From a checkpoint of a small transformer trained on Wikipedia: rotary positions.
Each number is 500 + 25 x the weight over its row's rms, rounded and kept within 0 to 999. Layers, rows and columns count from 0. Numbers have three digits each. The size before them is the row's rms in percent of the matrix's.

# layer 14 attention query, 192x192, rms 0.0775, rows 0-63, columns 96-143
059:481478505499536499553500470481519474447544478498497506535485479496507481516513525473489507535488543503450501504503526512506501496452506520487541
059:522495477497506488538494487512495524491500474493513442506482470442524505481538490515524545482506493489542519560514491518453474495523461468489486
058:506474451537472474501523502528489520485492526490507521481540553541496504505494483535531544463483486530500547500457494464488502535438502505495455
057:503516539473497528504483483491482510504487509495465530521522495461482432472510492498520488553482503475489486481458514500502484497487523504521480
061:509472490491539543513511482496491488492528520522532519489518495504483495530446497487457547505450536487494503462530525441465511504561486531521535
059:454496507498549531531494490493554507450518472497512468529525490533537505540507570491504500488469477493506506517507493510511498553529495459498507
058:483506473492513532510497503473495509485523444507493487524510460465503535545506536472520502506501487523476464476478506486524527493523470538468478
050:511488494493460472478502502485493512496521479495517512524536514531487519496464492486469435498471482462520520496482513460548486519518495461490483
053:517502564480483472507476458525463504479513514498487502475538479515494520499480444505504555461470549503478492501534559461482501492467493504491507
052:466468495526497491516547473507502483452558522537482480519472489478491506502547549493484561520477524530502476521538499507511460493488525499500508
057:502473500524467488522471469455494498518469506494505508526505516471534541460510472496488490472489450486500488479478520494498467505477560519468501
060:531510508510537482510504515505494516496494530486520515444505442515458509548489479485480484509498501473491526559510478519489496509464492497520508
064:484478513474537476532510505480453496515481523438528553485513489501529524511511489477479500520516493490509520479520535477509460508512520478529490
060:465489480441510527511529515456487481511517492505508495522524502483497490494505523485507513515507457506547516538522482450518424486514533477496532
056:525494489529501492493491474531479497589504459474521462493522489479452501505490514491526474523464509495561512523483506498571521484529457480505508
062:539475468493483470510480509478464470513492477498523474520490522500459491523542528481510466502491508478511466510463524511481526523553473543525439
066:466482473524509526481498507514472455429546505542513498511467525494534501495509485501498537493506476467480489519512440503520467498491530520472481
060:476529498529468491474526514482502531446535488471515514499472475456527513498480503500498494492478457521499505472496486514482491502504476505468504
068:541458475479490490523482503486474464496499479527523439493536487478483490508512513492504468487502493484473450488540520510522519472497499518537469
067:475525531547480516454464506476506483456527497483503544490474491506466494530505511477490548487481479481553482545495477531442446497486467463466528
072:477505530516469486498497487479526504462538513500535509494459477482470501519516545537474526486522480525535489481503476478503542456509448523492505
069:549495486494465473524511525483485496491502494513521485509492499500543472527485500520517508514495513522509466483502552532527519567515545522531518
076:480506518521489487495477472495504527513477507477459559487453482525536503520473495516511495495546465529506526484511462473511456499452495468483520
075:509504490516474494484472532518513504517504498489544488528493482465483550530459484547480467490474485503531526493473511523531492553524469505539499
071:540494503478450485478484452505511509515523492537481531490494496514504513494441537519504536477529505491537480500490466554507515536487465531487450
081:541513502501498518502525549510530569483463503470496483480546517475496538488459425542520491518482489488483498467483516519511483454503525508473544
083:479514495495530548522505502497485482467472484469514508501553521482446491500469481503474438474503501529474508461488550498482522540515512533527508
082:476500511556504471515493523482496491461510533517523512465480516461512470521500468452512528513516516519541511491524501482509490517518557482521518
092:529467480483500493525470459524503520481480492478516518479447548513511495554530464480473509486491522469496519450489506484503527467471497545473473
097:492527516522517511538535521504466526479534479530519522519474521494502514490503489497518477492506505457511514486493477487565448472482488482507506
110:528493506543510503455490461524512500550511511534493514491533447465475496496521482504494475481518495505552521535493527490501459520489476489533480
109:457483503501528488520473470481472515477445541507477494501519509469494487561565515501487483491508516494549543490488526486522495520498502508523500
110:507500476498497477480520498517509510526492501541460486515489540528515540535480504558495552450512448515473545549514460493527511504513477516508481
113:450493497460469464475530502513519496444532456509522474490532489466524512484517466527484479479494529528497525513491521451511534487456508432484486
105:488467544503513517513513481508497525504523557494467451488516500539500480509514495466479489539529505463536475525517570499454539495496484488492506
125:501517515475483504476531506513503494487460494527502533510545446503439545526520474515466530487491513520492488502461537489463496546520527453479485
116:527511511517478487521491505507517551521523518505468500474462465454501483487481497500502545562485510528498480501481513437446500532535514574502512
121:458442453472530508540520529495476499470499489508534518512520517497516467459543490465507496488491524499486475509501488511502490519536531467505519
120:507510521482490531508515529520534495532512491474512501502494489476461507476454526514489486497463502496500539513442467494515527479527452465458448
122:469507526499491486521476520510522470530474500434489482543471518491499515533509479460487514484523501474525536489529445468472521477545482501485488
122:481517523492510525519518525506505458481510507547516467501507533490490503472487530506499486515552564507493496467507512541550563514470540497530496
126:496515514481502512491524516517501495483459491544493520481475531507486489535528488464485514444494505542480519504515495479461488488482511492511421
118:510513493529499491497526583500490470501536474547503470510510515454518507461512466493504519486527470520450498505485457519529537496444484512465493
113:500489541499487517509498472489521487452514440505503494525474516494505555481533502521511526496539500519483545488457501488463493503495476539525513
115:498514522484457540506448473511522513505507507497459525515517513485501502488477476484526461503484510488456458479455473481461521507482496477461487
120:505515507495493484490484467518507513505524504531479532454470494498460520544530489488473507546474575483452498518559506485515515466510494475456547
114:473477480459438521479536495500536510512531534530516490532512548507546502486451531495509534460514486514493483529518477495476473491522478475509496
114:502515536495525474456492503495551460517550506526492501529462489501508499510473532484499541506521521513498493507531495510486563509474438500512493
114:482456508492536548522475486529538497481534527511483484472499494532485486489553477515501537476501516481516496459507493491495472498516491502494568
126:535497482523493489519512529529475469475518460499504454495506558520473532534508513509446506488485508476538502531496505509533545511532479485475501
115:509453501494484516484524536473521492539500484486493513549502510493505493503513526509464465501508437513518471524493528495487495469514508477479556
114:461506440459488528454538475494536473470485489516512511549516498482504563479499507515509539523476533499492502446470463517521451469528541518497504
128:501501460518486529525460462469527528556526479504464456501475482480513517507467491469514522509513444527511479526516522498520523490484535507492484
117:460539553492514527550494475492472465503488474511495489472506475494547504542480510489451486530517525541490447480517503485515544471507517523480535
117:546482494488509503523482492490491478507521468477490498472493507511530505532499473476498501498511488512501493501501504512493462527442481464541500
116:475473486532518524503524514536510509503472493503489513476527500497480492497470507492512466497441514504521553471475525506478515530538507512561484
116:493476532477501474489487484511500518499501484517474501560506475473509531498442491534500504517511492509490521526477496529540496493505517451512488
114:456471539479487513480510512512534525457491493502476491529475469505515532513481550466527452526455487518456511451520508482580492523549500468537491
121:522509483482520515532526542474501508489535444562536493502543483545501501561476500508444501512479507495444521503482518532498478495501530510458531
122:510526515477518503536491512516493488543524494534537477456524512488541464499471465534526484540489543488500504515512492532491574552553496475506462
123:515528484537467499479455504521512505482480478527503538528458546472519531503493480511508488503548518526538492504514514533537541546535525481513473
122:519534526535485462527494496485518470466540475524497533522498495506489475541480524518479501487477527470486483489472477504491504566494538505492501
117:493479506489476525480485495482483473493515490510469508477518453501512514524512463454514487462475518510481488490527513498451502511498525485528496
121:470516532534483534475469491493501496508514489511508487531528475456517512531480466494507550506489505511505462494446502503467435512508474493502532
# layer 14 attention key, 192x192, rms 0.0773, rows 0-63, columns 96-143
058:515506514504499504451483493529484498546463498477485508509523491496493507487492484514504492481514449470562503536485450477516467502541479503528475
058:485512494470489514475498507494519486534519485544467551504485519558482493516470522476495451503488494506471471460503525467547515505531531513508476
061:462551537470507518524481500457540529504474484523494496496442480461518477477493525498495492540532512482479496482503503534493515506498506480480528
058:521497455497487475532540518495483474473526483509534468506518481500465568527475504484468544467518476496522494515527502490516520491534475498480547
057:508529533484488480486481495512502481491507479444485504529489523476517517485543497510536491497550488519518506516468476525505474500455493477485461
059:511486455508479479470504507497483515531485493508461512468511514500472515473548480519536477490525510496505516482471490482517491451484525553495479
055:474486514497520496463481513529524479520457529527519457495480542535486440479465468534457502468489519475503521518534498522456485499507539496510526
055:495492538496551497504480529505525462492492483503483482465491502442527477504525474520543544508536511526489500527529480562455482472451495525479507
065:536454452454517512528528528461514512515510495508510494504488519458490514490539546517502464539522462500507485491469488510523517517532510490523471
055:492557499463477491463471521478494553523469501468499520517515497486491471480435489514497443496505513460520520504485479468479506523482476514503484
051:527493485518468496504528551495491505499522469491462505528528475490473493520513458465527471488482529493498477506529501527506501495495459492516451
057:492481507495470521496492487476507507504504484522505520584484538521544514450473565533536521530505495505499485445491536466531483478528491501501489
061:547480502500447521483497469461523501482501486528460484503490489485463482479472493511502491473487496473527447481512537519488531484476444490466496
059:534503508537497477475451468533500525505505500507501499502491493549500527498499506561506453515482526464466502487507523523473561534479485491510510
050:488524527478512493475502558493522497431470501504445559505492531543532488488524469530475512502510466516465506490529550515484491513464577493526496
052:494502472491474552479497475491532500519494528506435525513516502465500510499515460528484516519486487528499536503542456473478498472484530475497509
068:481559532494537520495480557504538477536491506484461473507473509519521493497488478509518497498515497568495498520532516483487518482449511425484528
057:502488517515502508500460494509479497535508488511463508509517506474487504536544472488468517442535500462494499481526476515488492460506529477497496
056:467499522517491507489535452485529520508497533490518526482517492550496530514508481454502515548490544483549489485511490482504520528534521559487473
065:497479483506530537528494515528524476526492441533513437497517523486503495490473493517492477527499499538434509514528486478526574491483475495501471
068:485514477522521505490471501532484469542505487519479495525505504524540512519472456480505464521477481444485537483540497541502458508465519491511450
065:506465527474524521496483497503519502532515509457465534523474449474497547494501508495481495471535483472529508487518474463488467464486430492492475
086:518475508459537497519538480477500497466509501516516492489526482489488491497525511460524534536501519475471493465494554495481540481514513498485500
071:485523509516503472545523527488490488484469545500461530466507523507551430478514488492529538525547491503471473517509481485492487471461523474487492
072:473477497514513477492485500491470485507523488486473488529493498537527496532536534503477491464472516517511515516517465481453520516475493517544484
071:519473509491467477471474450466510474517512533516468505535473466536471505513498507510520462462530505514519478491492490522486541541477455522509475
069:498528510467475487479495449526502508520522497505488456548502486523526535427505534537527485504485470493477495529503487513489485430470462515478507
083:463509509493484549485493506521504510502475460485507464482547539474473500482441501513472444452505474560461498499485524502468510517493481505484519
098:495485488517479498442477495502530466513486527512501452492517480497503522493466520504489497497522484574482467512489492505451539520520530482499509
083:499468483487497501532461482528488529491481474493491494431453515511502500534483500462472521508463497482512513497518518483481544477461495539477500
102:555519502511489524470525506528516474528548473522516505493495483518495527448440534500488526525508506520478463502490492496507481464505479498486496
107:508493518529491490457508455516499521548515517533460509492521463427500497521530490529482472485518508489548511509505506481497455523482486497525496
114:539500504525531517508471501504483499531466548517466514516461502524495512542493509496505558527502448485483521504509455532511487525547484560520511
123:498488482480488457462510499505505510508496495520485491533513522513523522533491495552498537466509442513473536569523467471503508515481491489518482
130:486464505524523523509491488485497509503534535467498458494459555516551436490494534463508483540524496464504495510537497519524537464491488515531499
115:499498561494477537473528510516536508505496533507485506497533475521463519513507479481479516502512503517520473516466572490447506521528500450479506
129:518552536517462492505505477493511549534507545482467482463472465469492481505464486513488552544490490514514478500492532472440502506509500546495504
113:494481480503514513541491521522501549481529491498512504488475465463530477469499473474502533521509527536489472505485496479455489524539555504482516
127:529491513481510549504540497491514523515520481514534500463517459497453510491481527525475482519462503491496511521453516493529513493507471474483485
132:472495521491488492521484520506521494535475513455505485541480486484476524507499498481476504502506489461526548495498439442487523479540445479467470
129:494517528508505521519519533518515461513533515508500467488514519485489496462488533521493487529528564498503493475497513531557540497490531487521515
120:478531514494520508490532524509518482464483463535495504469492529509485519521485504475488509458495533527513517531513505477488528498461499510509441
120:518515480509511491503542579505476468542526516544496485507509502473521479459540467499507482484511467493469487503505453524562533486449489477466479
133:511493539505480527500493483504498486451502445523516496521481493467507552457537512523502518485544514515480538477466484473469499488482470538525501
127:517495488509468531508440490494511509527510506475475515519536513497526495493491491486547453513490476492475468470452477503486520521464515482465454
130:501504502491485482496465471507515506489508496534456544466466499504461532535510494498470499543463574487459493517545502468496520469493502479457540
124:498475492467454533510538512478528529527510537501506496512517541482560478477467531498503525469516501522508468503522496509483466495523495469513486
118:494506518505501481458503470488544467523534512537495476534472496514508509500484531486510516514515518492510479488547495506494558502486438510512489
123:477464515481528551512477480519524477474528515539479492473489471536485496504527498510498548483491521485486502464491503482486483510513487500509573
119:539481484514492503499510521526493471476520470493489465502510552529464528547499516523446494489496516471549501524499503490511525503569475504489531
131:536453501501507506505507541491527487548499505497499511517502499500513467500517521519463463510517446529495464528499519493520514475519506479475543
117:482466445448492528480549492503546455459477488497499505547505477508494566483499494527494543519474501498493488471493470526507442495525538474507515
130:536494463507516539508466468485517533543515506507461459513483467478521524509486484473523514524512453540503493512512518516545533489487503499499478
129:459530534479522533547514456488497484495489504494517484480517485486527502543501502491460479518514521533492447463488527482502531470517513538471550
120:532468492496490506504477491494489503516486470497505490458513520510518478527522501493512482518525505508478515494491528516488472519473484481541487
135:465474497529507513495523502516523515520458480478485514490519513489469486492465504474508462473449497507527544473468550493485498527543504516559486
126:496473535494517497487483478498510518506495498486467497557492472477531511492450474528499504533525486501510521516478494555535484493512509474514494
124:452486556478475522481500510514521535473500488492463499521482463497519525515490512456510457524453488521464504447528499481559505538536501459525516
126:507516483475523518549538545484503532490526448531525503490537490532504485549490476504440511502498485510453526490478528541485459483503525502449532
128:514534533495527507536485520488489493547541483555557481467530512483514466510508472536532475553484553483517510529501508520490567537564486489500454
135:526513481523491490474445502485511500475483498526509535527457535475508538523494490506499497505538516514547492503525510514528565553517509480505482
129:516529534540508457548492499502509479481535465525479543512490489507488461551491508523486489481476525471486487477482487512491493572503518518479494
116:488493500475487536470487466478471477470523500515478496493527465486487522529492495454523500469475512510470503483506517500463520503501525485524518
125:469506527525488524469478485489507508517517494507487488535508471452511538517479469494516541517479485506505480511455479487474445506498465498504529
# layer 14 attention value, 192x192, rms 0.0769, rows 0-1, columns 96-143
104:497508500537504487520475468525485460518531502513508476479486477501504484513478543462524475518447516499495505520494530512537527547514490482532514
114:513449513483506523475479467515467499502498521459514476492526473494513477527495511471487536498524497486488493503469484474459505476535502503545481
# layer 14 attention output (transposed), 192x192, rms 0.0536, rows 0-1, columns 96-143
130:486521527498469542430501505532481490500515478525462528504501511458535548474465494497451500475509497491495487510495452515481491511498510458491550
129:518488533508471505463517560500490472499511481496472521486502544469530513472484459498486519458516510535497514506511483515497500523496536492492490